{
  "d_mlp": 256,
  "attn_scale": 0.177,
  "beta1": 0.95
}
Each number is 128 + 24 x the weight over its row's rms, rounded and kept within 0 to 255. Layers, rows and columns count from 0. Numbers have three digits each. The size before them is the row's rms in percent of the matrix's.

# layer 6 MLP up, 256x64, rms 0.334, rows 0-99, columns 0-63
090:098102092113110105110145126075157121103097154169131089113063151153183129144102155154133138144146096133131142129134097146136116131114098117100159126098118157124111116153131120105164124128110151
094:132099168135124098129116127147114115180144133125116068140150163170117133138120127070132114108078127099154130095138132107126118126123105119116101097119171127108086166127132132152115155161127089
083:121121119102154107161114129155135137172106148084140155153134149107110139154140155121110066132111096116151158115161124163107114142109119137127085104163094119164136119101164096105145163118119159
112:116146133134157152129103115137122135132101126164113160140111142150162128131143129143084120171118140132106083146142058092123147121144149099120122149094102140111124157103086108081148096092163135
087:105130155130145102152151148135139093172113168117117087118180116108146157088138145132109099166104132127139098152151079154109120087116091114120103099125133113102158107091114121095113141117110125
102:113160098085122117133153123123142100146149164129126151147190127122156137153094162131132127162145185159127103104161169088160143134143111143121133087147115135147143142127130130151128086127157105
098:177116160156144153122131119172111149116137115129131133157102139160148151134123173141100149115104105065139130141151114107100148087109156125138136073089101133126093135108141135113134141074133120
086:153141111121152070103158120166162123142161112149124102132115101089147149105095180159126169121145136130109105117135112135119114088115092107102143115133118113137143149146150130077166099124108099
088:116127123130161149101136152161120097111107169166088084141092144174120135121108111114155130102132092149102122092118096134091132116096160108122100119105117115116154121147142117107183162152099131
083:100166107131162110105186153157103127153159134167135086120142143108104145148144152151113130136125112098139187135148136108156104119135136152129112101114139107142108132149102141166099166093088132
116:098181158122182132132146139141128145133164111120084125128136125075184113137146143137111119141123153131121155115164116113107141145175156098113177144136172145119086121122158118105143144132116125
105:136165141120193111142120098129150111133132127171118131151143085164153182140119122119161121124156112123158134118152092137141125101116151120118117146085132144129119105136080169100154093132167153
080:128108128101144106140120119081131149127090159112116114111116126138129097117137174126110104098131177119116105147165119058098096120142134103082146161138165151172134141121125111127150117137094100
106:108110149142106111079098100163117105107109100123088089160084143148159100130124136124131141128155117090146113126147130127094163107117163133160107116105169140093141120125101159122173137134129088
113:098142132122121123158101122196113140152134148142113118120114162124151119107122125098140114158121107089117132128154123102119159082078122170120100141086128136112127125095174147102123085121089162
101:126108139134123154157095140120154106142113127115153125149105081148114138116157131088118156138124099110112137123115165090116150145087163141101120089156137127114144104121113137083109195162097169
104:124128137105156174170118160131188096171110142106112144148099110121120084127111108143118135151167127102149111158156144154147119118099108119140101158157114140137127155141118105064122158143127132
097:149153149135154079142147117135136094121097140119158153152144106117119157129119131153145094199140093100121149127136166103165159124117140120116127126085118091117132148124105177083127149105151117
097:114130125125127144103104094120152132109103098145121128158158117120122163148126124137182123138155080092145123112139135139145090162102129133118074103130104144142141126157163086087180106171122139
105:138128103111112108149104133092173113112125120097086135136139142161137112105135103181146153134187130127114118097101148125128147122117132123180125136129122118119104152105120164144153096191145085
089:134125137112158117147095110144157131178141140128104153175151116088131129116162122132154141163138125161135126126178111134146139098150101118105155128118134153070128134147124107113111077120169182
101:130148146109174126143109184134110126165097174087106141134161137162140112114122129124105163148121117153119168117131141106147096122107087146107127150121080113089102131146090139133093154117102138
086:130116110124111125134202146123117098071143141105128134123157117153123093100134148134092116081141116119116114126122134051152137147116116115101128140121105133150155078096133100142151119137138098
117:116132158113089085106104138140122155143133145151138134150131124138150156109098100122063173145088143115095130147133103103146139150126163146116130137076147154106149147168180111141150113128115115
109:110130128122141112137127129140136144137128136158108162129157110187126131142159154143078113166167093161123133170103103140187152137148115102136155142116081151119133171147136075121109135127134129
122:122106159091099122103093110135158119085188112153084114136154132146089136114092133142143137095153149114164105117160139115138135132118132099120131146087118119128123156144146138129203140132143111
098:153163150170142122125139153130148141172116141084138159151130146119096146149095163183143102138119139144178151102116139160089126119138135115127147113131114164094144177124086127106102140107139128
126:122137114158102124098097132150134137129108142137112147154123184105166126183152122139104152102159149142121147176157158144109101116154136195152132125099142122129106126105145127108174120112162141
107:177125125101156128121154130134156126145100142106128134142089142148140157085109119141119116153110155105144139153169125115145138138124148180140077130114090127106121148108078177114109165178135128
085:121104087124124117139148118120130121071139114170090130145135149127145139133080130121126137099166106157098107093113108100143134109110088114100118100062129081141117157136106123143136129109089101
069:126103163113175135119167143154137131132112162135134123131169125132096088087174151143086164151117101105136146141110135168130117112125150069146118130133171150130158165140103123153118124123111155
093:159140165149137154121115160125128117146165147109130135133192169103155121126139178125121134163099129123137105117150122132110124154120146133109170120149147123155170172172104124071133109096126122
082:138103103102103095103134167117123078165147144097141112136131110123141144150130120103090114142138106143161144098136103108153110169164126133057119086115168106138100140146142158137123103109139119
099:114087155117109134134168114171133129160124108095144120106142144156123109133114152139115156129111144126157119105186118161104131117141177115124098136106165136131182128100105116116158086176120100
108:172146128120143116140140103103138126140130125122107051124133121138141111121147158097128149126119086145154138179134104096142151079141103107113119125085139134098145143116114145154165156112085085
116:117159119108141142145102130104145169111140141120108148143112130135119148113077108088168163137198133122133139123167152146135083099129163128155135143152111113118121140106082096126112088158103132
092:123115080122128152142142141094087140168077141148130163108143122122113114114090130128127129100163099076151148074169155149137089120135169147140123132139143111149156098112122132148118155150132105
079:113111126117171102146107092141057135133138142155107136146101119128128112113116156135133105089085109091116128134180144127142103132086156158120124079106120114084111151152141147112105130157125150
093:109068117107113135112164130114129150134130163134110138109110153100070107107118186142160123124110122098119131126127169100176102130114151088114157143114149137149113151122100129111106120138075121
091:162125130184143116114147120132159133200099097127168123135137154148153104114142136113108120168096131124145136099126143094130126104155111136140140117134125119148121154117130073135133176162169167
101:128175104170134137104120168112116155144124115154127138113120123134169150148108158143113107109163079092195101117172151119139131096150152126139101141163091114113104108117153132129132156108121146
110:121106114080132106146164113143105100084122121153160125175096127125131171122151123162090144127162105156134116128131176086089124147128118097171129127094135157155118138099115142136095125142114107
102:123139114124111151091156080091136136163148159087126121128145142104110132105100166108139104171165119137143110093110151136168098113153125126165130129154083070138135131139126121138099112165117114
093:127137163135087148142143138092101079132137126125126144140145076114121119148078140166104166104128105167094174142137122111135162124164138155107127183136146162099122141111121117142117153153117135
095:122172153135089104116123134156093142126142140177119129162137110116151119137106120085080140164132116151110090119103117127115119104117154180158161125087146141143116138105104100132145174095147148
078:124135153124103133089126183093115130180137143172116114118112136173144155131148115116146132158104146116144116118161137127169114078096167162146155129110137133092120125146135096104106126149151085
094:071120117129122139152126141134082132114160144136110085125102135152146115110087096161160105101102100112100158156138135103116112102105146115141104119121119101072145148113155126144136147185161134
098:170085129116106176137132123117131093143116188112139166111113154172120131078147108098099107097123113120148129109144136106151129173119122130118125101124176157140125096142135111145154118116157092
097:141085183124141091099146119112127109133072148126118114140145135100112132128109140099091119071148087106133134138141167133091133094097128111126142149081149149144093138091119149127144153147135142
099:117126080158108083138142167142079139150136126140105101114111104143131149112136100142094108134116111106127073114160110146130108119075086150162123088143160155160138149107120124124152134151148114
101:113122152138123157155172173164149156107154132138141120096150140124130116087123134107106121104145084126108143094107137108153141119130163134143137150131158089110139072087082128157160132161146140
111:151097148130108124106162115140110103146133155100096128141137121130148114102154148148168136128124132107162159142178150089136143112146154135086148123081123062184140136096098149139143144130127129
077:132135116127141142101081167144139119133143183082127126111162148175133136130104107109129135117193119129115147146172117153117112118082103115139086127130106148132173151156109129174126133121145137
105:086130144099164123137136127134110144099103139126113137143160122128073100093147154116114107151137115151103156153137129129075138134128115104099147156128158176126133119117130163087153188152107162
095:094149172103094111106098116106136157135165116127103139127100109121158166080119137129120099140125151126138111121130096126105101155111145116165159096118164128097133140160138160098142167163177125
086:117133110078118141105134114107136117126109138142148144104139142107112177147153173132159116143170131113101159123092131088107125099116166079121116055175127126120126110126134127136168138110117152
085:159126130131122093103113130144090145168111149131140109108115125114159100142123120163101161163164132143169189104116143099143092137099137155096136149141118095175122091081116118147124120135121105
083:127174127146141115134129137151117130134075111161149098143101111165178153143116123122138126143136164144183126116144184094125137128120162104116137154158086140122104145124152113099119131176133163
091:157096113149154147093145125124116120117145141155158134159137140125097137128137148119085145124139116117140132137080149109196165125152109132146099095140150136065135142099132123136106139176161167
088:115121153143132151166161133113120114110130125117159117143149150143084166140116140154110146143115151149145127103144134073152154079157132096097086148118191105156158126129110133152157145091138129
109:065148125157144106167138145127175169103130146142101117081163112141154121110125105106125118142147119128142088137089127135143117127097097136112105143109155164097112170160110124128155162152138113
077:092119168102145125153125171142112196133124133081108092152107143113123126147129142129129138139110138102122157137128189118122121126111165108107178171116137112126117115126126116139172154130093164
088:126155139135150137119093087077145084154129136121113111162125190134130128088140116114124115111112113143123140122127146109153127143131143119130149143116126151078160150095156125171106099178095171
109:139162119118138104132132137106134090173117150134118097162139158088098137132111143151160108138149070107157126120132156121160148185120135171092135098146141125139118111119128094122106133094082107
111:100119149197114142131151089118116156154087138189090113136129142123116146143142146109123117136137106127114110135141122174176110131148111130146137109093148114105149164103107138108148170145087128
074:116174117100122105116141133121094119156137191141144097142168106117143158144119148145084123130101137107120125122140112167095131117133168138121132167112162126127116157132167110117127134142204151
105:097138108106133113175148137138125143145123175166134136125114127089107100123125142123126145155165151135108145131150120142131165126141133191168172083106136143129132123110175114145102146180157141
099:101161111115140102127158146180133105136114106102090135193152156124121144105131128085122175119114107133142134087115116106106101128110126130122084117128160103125126132117114155129168136063123139
091:111136130119123126099119157135149176086106146157109122153120135107112076157126145130129141191130123159143160112116121137114155130106145090139117111121117196127120121139167101095150181148122139
082:095148128149162132150169127166126174156112100109133121162099121124136117103163134133125150113141141160140119166151151133127101118096063173134117136123153168087144151091122099134098142117113125
086:136140087118137139144073112086126141121150113144149130133109149146144119145104155127151105123116091156156091107191145118163137108154107152102169125139092141087120125115111076157143138133131101
105:115159126145119097148077111157150121121091064110144137125153130182163137091124081138113114120136133095111100128144119129112112100121114182133110122106178141135112137114132124115149164147159138
089:101123112158134111113117132168159094086117119136136117129106141162166176140147120140052174122150164136120121148170092104103143141122107107128128118104143115130113104105113177148129154121139130
089:141148108142131144114132169078076135128150139156108141118155144138126148150100121131086124101143115099168117170088120111105151129150146139139126083112113133208123121122143111160138124160145134
108:121148136090131120134178128129109127132179164110119090099150193129089155103121153135115146132133123100133093130146139138125114101136120135099185089107120145145076121129146096133117119164122151
092:121154111140110121155187109119141104129146140138118128101108116097087139104104155114101104157134125083156109117104159107157130093107108129160103090157175121145160147122151158116126151085136097
119:156138082104139109128119145123105097169163146117119119158112158168128139119140129107139102124156141162183174123132138149116124128175125145105098130135110156087155143124099070133089132142129150
094:107143139135132130063139089172159120161156117178125096154154126142155165120108124139142145153119110164094121119193125136125155128115155136114131143134078160089114136120132123135146155146130135
108:117106143187135177157123133087128157138115165104099144119125141123103118083134169142146168145113129074141143165143134117151128134148103129158084136146157132117139146141156117114141107169160139
097:128145120123139103146134146158150105131157152130152162130152157079143175079154156127110107147152119125125086152109153125141132178150136154088089127142148102109147171140131094096133141140134093
106:158147128091152160118127110111099133126145128136147125110117161140153139142085129171093079152126125104075118126133119116134153109137126149107148143091146138125142182155113154067158156126153157
098:141096152153169144145133163106139120126124166092103092118140131126117185120113081123136136127120083108122106180145155151178103089106122138132115119128146144115170121156137124105152144146117090
101:147082130147135129173082123113115157083149119165141139111131131128132134108117141133114147152141161131150142092131121123127124097151090124165146121088170123160087118106140110160194118129167117
093:094108166137113092101131135059081103121147156075125121106093090128112133121093134123117141132124100123145135158159130095140123107156142116180145150099129115135121139139136131089145142139162099
105:094145115150131160132144100158130138085129127135146119131117178167117163115080122127151152139143103099144183108115127128144118118158183146147138106117141130136164124151103139185162113110097133
087:118114158152145129179151137150161151145123103114116138162149109133140118123145169088136100161184152116169108119122126143110124134132124102168152143133091115128131170126151082091168141149097117
115:148107095130146146102123128108126130133111116141097147144098131122154112135123147111135145107171132165174116098134146138112137103109143131150117128089077163137092132083177161095199110134129130
094:140136125113126130101117126118118142153168177158152128086130161127079098112121177156072081142101140104155112125158136151136143108124123142106125142120138110106133116142146119132154092103088177
132:170134074128149136152131152124137127148155190143136087133125154131139162119125116167103129135167130118121101157116128124112128107114150151117164173135143141090168121105120092135111128139119063
108:143101096114127101096116143071097093106152141111115117147140135103105105120094178138139099141148148125107098102106155134126144086130106079115179109098153118118159125136116132119125161158116104
100:081165177153169100162135119151103104167137196139152113108109121094107122128111154128135138122133143103142144113124145137124150122108107134160147129078149136171097150126131125129135111160156157
087:107115160111167114152158105131059113106119149131125148154125140105131123106121153152111098114141094112112142091124137119143147151153159131144100161133158131127107170139172149104120160170180115
096:116132115112143089126088122167128147141162121086180105111137135114104104115071125099108126088134130153134142164157156122125121134148114124086140100107135130106172112107154134111172172147149123
086:095111109136128047082093158091158123136132132159119138133108150157127141157124117154129129112123153132136139085147119111126122076101091147141150130105115095150119099133087126114090112134099122
115:152116120102162080106113137129155116150170135121085151150151106168154131151114157102113100141163103163163179107159154167151138097119120142103155128147120110160125140107131132115095121112144149
100:112129138139153117113160150143123128139128123103151149129118079106109117119165184144093170101137074139163084116144133160139149168136122100138135140093160158152129147102140153112170157140113137
083:139106128131106112105128144141126146142136155086117156106167106127129122144153134133101117118163145128156133124152104112174130103045089110127142096111110087131096129159128127133135076178139129
097:116147102133172146099101154104120143145147167154150110183177156130117119130139190132149156113123150132159150119139134117149168113117068151142108123121127141083141137135143131159138105109135104
087:091155120137130103166122101136126133140071109110153088156134115118107094122134124147099085122129150157158126140149134154159163068073115150135154136143169111127131123139130140094141133159102129
093:101097098110116114126141132169113148173140100088128075151168144130117119088115166118134132077130146142149117152145164078147074135139113131151136122108145120115143121094142139143121104134088129